Part of a small language model's weights: LayerNorm before each block, biases.
Each number is 500 + 50 x the weight over its row's rms, rounded and kept within 0 to 999. Layers, rows and columns count from 0. Numbers have three digits each. The size before them is the row's rms in percent of the matrix's.

# layer 14 attention output (transposed), 128x128, rms 0.28, rows 77-126, columns 64-127
104:484501531518381465567485535518509469509444460463424614433506531557502467487516491509480523480474473529572517509518526497566498514525575408493504559440548508480601498556506454523483485487416511
087:468516545547583565543433515431508445533501524492566447564506479467534571523457515449490464524406558525456525534463459537540596457435513598439477504431375345505546494505530627564515468474404494
109:482507439412514444511543527564468507551567446457433523443509514491396530532443506484443529486465477536501586460522523512533557487374481517441494482570522463534468587496428520495490485569495446
100:444555538518507513536450491448563493570459510491524498502532502435517421457475616453504594496510553477444354540531460567446485487539474476533454455612470553511413472531446612439482478517551438
088:569456439533466589579521536505488565431500452453424563445564486612491484611540501523522511382560471586465484555552519459437462490481443590513522479500541534575504520495468487405527487512501460
113:517572563619511482501402575452428489532511398509568541536433523464560514486521486496458501599480467505523486549494545523471546486544539582518536571547509483510524405560546418459543510473427506
099:490554509529436457513515507517479527432454540478580492422405443452458477539545477529505551522530410556480473558461418510519501455478422579542507545433468506450492498526558558504508610473530465
094:556475499441481535499470463500484521506537564516615571476494491552445583518563525458459456514463540436373513504497399454585516454467512538429499497568449463536424487500405601435457527465575544
111:507511493500505466488549555493582555509483455504545548528542475537580592456522492464399476528464438502571455432460415454462469569422419495499467487471513428592500515455530526458583491532417572
097:426462391501488490513555531490400556489549526424565554411430467483498626508491557407547610530452467467536602468574515457413508518502486457503419537583521441484452598504505345489459514398581467
098:512442517527454535566596523462398436510482470610473559519455570505483517494488434470524514573433506517621594497406529579515502543635469467406481481498490453539474467501474449549484456430452403
098:488512499507588571466546443397540529499456516478453566461511522582471415486587533424572471505419462491402462496423495553404530545479457559493566467463472578477440491468401509583502485514521496
094:517532487484510440502490441411455544487541505510401531558557467524467471497543499482518503454542570446512539462510471562456462493490445541541428508487558507499483446517412501579513536430505587
094:532504381483480442543572437578477555470601487556526545587503530523515502462490506559446562552529537505466467618499441438513457497440405526462528443504489617414598582585417517445507476455545505
097:474519546525453590555490510469426443575494571548514465384468485485512508483459507534517523525395498529441471426566479473486545504593462572531494487501469537487530482463461520505557410558529484
090:563478444494496545525548625543540503540573585485418521369565516593526526479531468522462583482488449448379580429562502502508528466562446513563571545432544465501403524531479497520591486482546504
093:503553540420511413471559579510608490508434544527563539489566475491501449510500474617545581429563441503424485550533497531490523384468481453471560453483481516450585448530523555616472568468592508
104:541477496553499471444536473482349470584504451523537562483480517441502586548414506419493539497473525516593506545460515531499642476546510487510582559570521522439527606539479543600400505442511456
111:523502500386528463486449434477551531461505486534414414437469568423513441543459505527511437441549492480425454463502421490457370557519488514516447543447480452414556469535525533527440563489473532
088:562527457577458541442536533595466385462527523453478523441504479369553543449483472469489541537443406514470461572490469468562469520444482432456421511348508475498469595492510525470439577512542494
110:494436521424530506488547513455511491469448476525482591565566566482457432496430485511617498449538536579483561576606515497538481480464570578482467468498540457600576495465514502511478496433567464
096:512507559450465398467536531475410499471553416588542472471504423503428489469439490584544532604450472520505459526483484604483491499557508483417493523414488543537486531594478478545567440554482403
104:480436468481485530513477599474494565469526488518452523542579492482488398502457500477562501424555534605506482520516384526419535586535494555517467506514459545440434667399578518485481554539500495
091:482493626523524496520505485514508491452521489478495460543426500553320489526545486491486510428481457498512411492571566425474479520412579461535485572547492442555533549544504373484494508507482548
078:542466415485492545510427513568509486519513541519478481575567522572526492455581529568469464473455461552465494594515512535491435537560546495497463483445516468519489499558439469489582384396459537
097:565518443539500513531524477522464457504558497492633430467457399485563456543405545559528494525484452509594577446459455441596545499555484564483414502466459419467375418533464520559543453563488495
096:490465429513575460548540520485529482517462498547504463482523493453453403417543571508468511463440415531453481597601476542479523525542476605428398455614476472420538589533428477459488520482416456
084:396554491483568461468536482506414500501482542477527462574488560500454448474529557536506482559545540437520505376497428572422458465593437443537424537483467456590541603581467551584530436457448507
107:428543509443543475509413562449554544492492571507520495488479521546554526482494458491577458501501544540556479528511515510425398550484618550561542497576540517434466514506529506474502472548456568
099:465531472500411456513587467509493532507453535571474616561577455479527423443595544557569500521464588633562482472493506566459434549456568511574518522514491461477438550433503534473567521462567577
095:551525440537577508517556488481507533488492508481584523401501491452534515442545539564422503526421486495444504319511449511579458453480520558508494499517555500493503517501532573491525484519391531
105:483530404587574495535496512486590540504399501561476547512492580468633429457484601535445418500595508601534520508448474520559506526508565564552490485665468524461499443522546455516514469552504460
104:457538556439559524472472580483586452493436563510437570514470563381469531478499553496512533491430509570548403512433544494444580524571513466499524506529463579512438539476546427453487511497533471
091:493551478668451464507501538505568447508496525596456521489489482465568454501571386570443503608457588424519409552540496442392487465487536472439481465531484524509421497448510506498454545548478463
100:491513496483501547542510437493420491437464434496534527563496378550375645436566597531473434464546531484457431511517466469568569499351501546445497523491534466601502598465428518494492524520513600
097:485531454577429474469547498549490436451451520607505470558453520423477451450560589497450572502457570525502474574455497577460561453456499478547493612493489445440549665520518433584445458536525444
098:531550503592410519468528450480413546526422477501507474449498533496475418424516475475469552434426473483559529480485496460532482469406521576477399372493524511521428447492461487443472477547551485
095:500413431537406535447469555514536558496477511488458509453610499550512546434536456536396501430584556564382530514551525573477512441481501533599561525486471501494484525545495492468533643560499537
095:587492530568533475492470507517578559458525531514449533472456494511490586479419487492513435492557523427515555480547514438540565402543533513442422485579539540483538518456469510587494439505461576
101:476554555533575515452606505465446563503583539528460528533528462524412581497515579530484552523446456457552517509510423594467524583541479555494553487440563484444511521453535581399551444485427459
106:630489426514498521474564485575462533515473468503478488508487482483567429500562512526464491588412556475493387575505528432447465428474549544485482445486479465533460545562466541499533533449548516
101:500578482511428534508488506520470476597443462475472506454519551486533538463570528465391526556489490456476570454468481414521501516532509383488491531516500575507467481409474409497431430477554477
102:476610530526454545544474546513460428433499457580551485430528547444512530465524499466556497533497501545529522449459546522498458503566447575524586524505572561605573541487439607447461401480465490
088:532556573483425478530492554443543569423568400493540377418434535509574393432462449525477527513442474512551430505501567482591378425564498564492513512502550552486409438545501543547450453514540494
100:452527500447479481514512524463575428490498420509528589443546460467502391520524417473505495475432497559519501408432538482524531510517449637390464475506456560482529520485499447471525517507529521
102:505452467423542490446478480599440426497476423452442547496513600551436509573559448489556502453531471491541583589479484478427471557502539468567420446493498488423494525583418514451562505497495448
103:482554507613450437438486539409530499545583553561498447481497511576511503498508507527451503533522471610500553492401503454480554501436509500507525451460499495458396505562550442593557507469450506
102:519544485498537404426483509491556535580535512494484631587488510555456438504546577454468458531512546553476426509550532519484498524478593613484485555533545399548565474500482464506491517508577558
093:544509501555503523488555429452521529515496486512439597533541452517528477396540513528483501602573481435459446486623408528537375470534554528470494526354557526448503536500402444371534565472555473
092:470538491461456608511573530526462461483499511466521417502507471446517435449587440515454569552557495517462505530552570461538583493515546454429495514462564478445503480497413410541486461507454484
# layer 14 attention value, 128x128, rms 0.208, rows 78-127, columns 64-127
084:511486475416500387501517477482450512467517555507460466482517468446500371418527428450457496466388496442564540382459556540452458469472490476484538467576571498513479522599560488564529579428541524
099:579490531489461471453525540395555440507476488553543426484459450459482494488557521510495442532504466475594495537454560511497414432502516484479575576432562544444533495502464496536540519426630407
096:507586564484419459527549557553504460495480527462453531547470513466422505472546456550509554485609444653520559447477408447566468521472489513498453561513471454452471587558491437537522491495490548
086:482565556549530519481562520447514558576531476428511427387413457502461474440453567505525459531491518505604484442411411482498468466543490453502448470499389609481526436551466528464493520497601450
113:495423553556456488540488447527589474505486507426405544473475584429558437505407421489546514440479607462486571551431504457614462442472430475471449560545485549535492536472554548501505486479555495
098:465552605466491442578508457453509527514471482410447534557641553555557430508509507476428513503506494462510491472506503434475457540491550466505515529579564487513592520451418507493532474513508551
090:456521538484554386507490557571473524468490361496455396572579504455500443527503451481534484496525434512617494484507583500444466498462467430545418529528529544406506537448427509564506489575498524
111:487598429415533492587502462480481418531473567465451465624507458476406515460451402522443479554545549406502471517480454476550554450495564520440438502479501524404490519503550501514444509523476530
096:458544465486449578464432529486543514528520426523496466450512477542484460459490543586464353444629509449509446528504458517527481484485432534551462421527516555435443451393446502473498441544486576
094:488494435519471548520435513509547526487523505511526494487468610566543476439546502360529589468533462502509452490460469464485588390431587516514480497507447518418524478439558486382611502563426533
097:477519607471539498449529511528510487507551489469551436516442477495499583370417461571612430589508552514535527437567507455542552486597523471508476448494474450540562494599531524510503542589505476
089:430481516521532509444531591487500494475507555518504518587493519387478499484423542495603495516446446546467499506564481421527496601442523483533475490552516505596550473508458515501543519568591447
087:581499480456550432552518451490478376491458479547508477482539493549367567528496558417538507520452415572580562504501570583493582538588539424506419530498582463485461567454476584469431464555486489
095:481382458412476487465546431497511563441522542534586501467502500560548472444557452588515488444475490503528483523425530494568492540400433413605552436554510503498523584567505514577481566504543550
094:472466499494535457480517476447449465461417474486549493516403400549449504430488479538478399520504470367506487514493423554462513559558538467579493371467478565505566549519463401525489543615538527
090:528440525577532459526460344520379545478541453463538509536522419561491571506531537473416424446417420533514440497492449511460520633558470494474533508452572480482509504495480439397503529509511498
107:560431502473514559473484520613577458436520475517505574543562484518482426496605498471537467435515487393549508472449507504567492451499458453547437429473496505501483420484530551442548412514495540
109:493540416517428522479491598418441508503574459439448499568586448515432476518485475505500552621483531578483462410608533460461450435426594568454543442515527516605446495476533496514486524421579476
093:494525386429483539511500431514493460470404469463517454544532456546473467528496447487501392448392539474564498436567575549508442471464550505464519581571413513416451504440525487504539485536555540
109:534484389551502365480419568515517498590557541421504513509572540484491538484453495510645470553478483507496437422479554567455515521538443535465503432499492561483473488624572476513494484497553467
097:443452529584505573505505462492478531480516493497477539443511580494549526510618495376569451488507561443540562529498512467463573516468502481592548467483557448435550474503601493438465493436491484
097:470498401469489485548516505531557368528432457487541620582519471488433612548490491541482450440544444565555507459529514485491474449475516543637530479534524449476532428601495579548571567425536461
094:468450451579531517526464494513431510553486535525443496433556542404608500441475509528495458547544568542501551561418491510494448478489450525421576468454464471484504518396439631560425450503620451
079:449507508567518488463572595534546458558486496486547464464457533415554405515452450350468506509467504562488553427462600572554559448495491569438515570519517566549484517490489521562418467503563472
095:484496524453444421426474393434452568518350487495507498445508585556436512438524520494494471554497596408457452482467523417540497566490571490614536447569496500499496530463533445453462520482454489
092:447502561424409473543503616475430480517531451479494544539517597602528540428440501361465437514478503521531518490452499548569498432464457416517538546504481450554388550487566564568489483503534427
088:543513580523399568513523497387522475526517468495465558554525517548506536537541503524552550531461449523540497540438501477521561572455526579453496471478554390424481456457559496520485463566532504
116:479408571553511513506455478504448588563494419486481467435520532406480499460470531530484541492526472555480496469511507429513463452467446527461458437509399511498497533450552552563563483407479437
092:414540378528543527453390553398555477468478475448502462580507508502488439544469494440489545590542452574507482509571373512553576473480559548592528561442484529396430442607529494547432615488483447
095:467507517509463511507520499503534498485529481513497485567513499582445516501503472522489465553482503474486511577440532496542532572471549424594466498464544533421444485493558417494527464458596531
101:527464522395487509450490541451516518479565452415520530444394388523419506479541520524408609532566506495442470444467545467515490421531483535425364478525533541603396561545628537446525574446481459
102:538563549542484538505529462581486574586567505435511536505567506558538468463444465605480494527472456519468527543527476427519500402462534486468524520530550575407546499483501572463581506378488509
085:523474509512490622556417458527400526481405455443460580495469420522478567522381499522526554586501533585577512491424429403601517466472432461552566526525528522492489525531427385397519531436431458
096:478465515553519431569492547511516547567454572505487442556496578462516501527525507478501464445483451445524473491491527526565494644507459548466493536566567502432537426556448553567389454540534380
085:502470536455546535524482556426514450483490393508540597516528491616479499569529437561473447450495480392462595472503463530446521613555416520520591474503646497531404480503558572486525443488423560
094:460501558533536503441468533544502489454524394460551512486539581456501519460513587490594510445553642491520464562446466525475526482495415430529535538562446474429526527415487441420514444465426533
088:464565603510556537577531490443455425486552481503508493492488384444554419551578561497452533479471463453559537485497465466498421560555430474538570489492426566507461468572618507515493473466546456
090:448437541394498536493562537530503502512461502576559464490502490513485477622541487433471500577493513504500382438456577506525442510414439456553481457484540449568571455509502426454431494494466503
095:489469476539491467553537546541485501485448491506494507566539499630513467494510461492573438538358548511416517563550373465548541457391500495497458491456533464418563471633527445605461473521526516
095:447496500442490500551520491494468533549453561507547501430445469571525540511468570451512352596540446534548601436504453519514555526587489447533482503519574464523460542492480319599442500526452473
098:442439501494523509513487524501567503360489426503502519495436507500487568560417405492576562496569508513506456577572446524506487444465483522529411466462462481435447481454475463441538477590484509
096:535387577540405425553538523424475560498474544453521533519530562574488566482498507581561588471550482434538517464491402490505542559431559554489497542579426462519466517600448469495508541534542585
086:464440467587506517436487453475497467616473450445442614497541573484448517467568434496517570471563482552520526535531469558512469560442561508538433443476452518558475567483529476493528575450476503
102:533538539503523468451469500483476583484453532414519527550538569452494536431384481476509479567567492393563505462481524421540470507468549455544544499527450479457496512532482468402563565369532513
095:493582496506374538520530557465574484507506469548490450431481521518586572456437518413527453557525473599468484546597504496518554437537486606507500490535445462435470496451444529558506478541442471
103:486457546564525474454449528494503494492390442518524542480424452402533424417488461494530484548485558410458526420526499471475511477481456515410442519538494481488577509462619540516441542499438520
103:543516510449479517565457524394481552523516498493440378563421503378585496496532500485520507538558504504495618513503488441471494487531410445488519533419538564508524573499581529512529520527546406
093:447450388549459484496407483482577496489493503487409376533436470551441473519478525434567467515442564651466506494491536474520566522434494425482500508536472590556509519569566500511457493546496466
092:388428449524477450472477488450529526554471460549529532401440502576514502513496451445481548543443520479478566502419476579485457491511517513578574515558546550589477470476414424491524530506542533
114:452449509514566503492476478471512391578480550464520572470448484520521486355511536468568471473560491437526532432528523539446591598525513439658641494463456498573416542523461547438548508464477550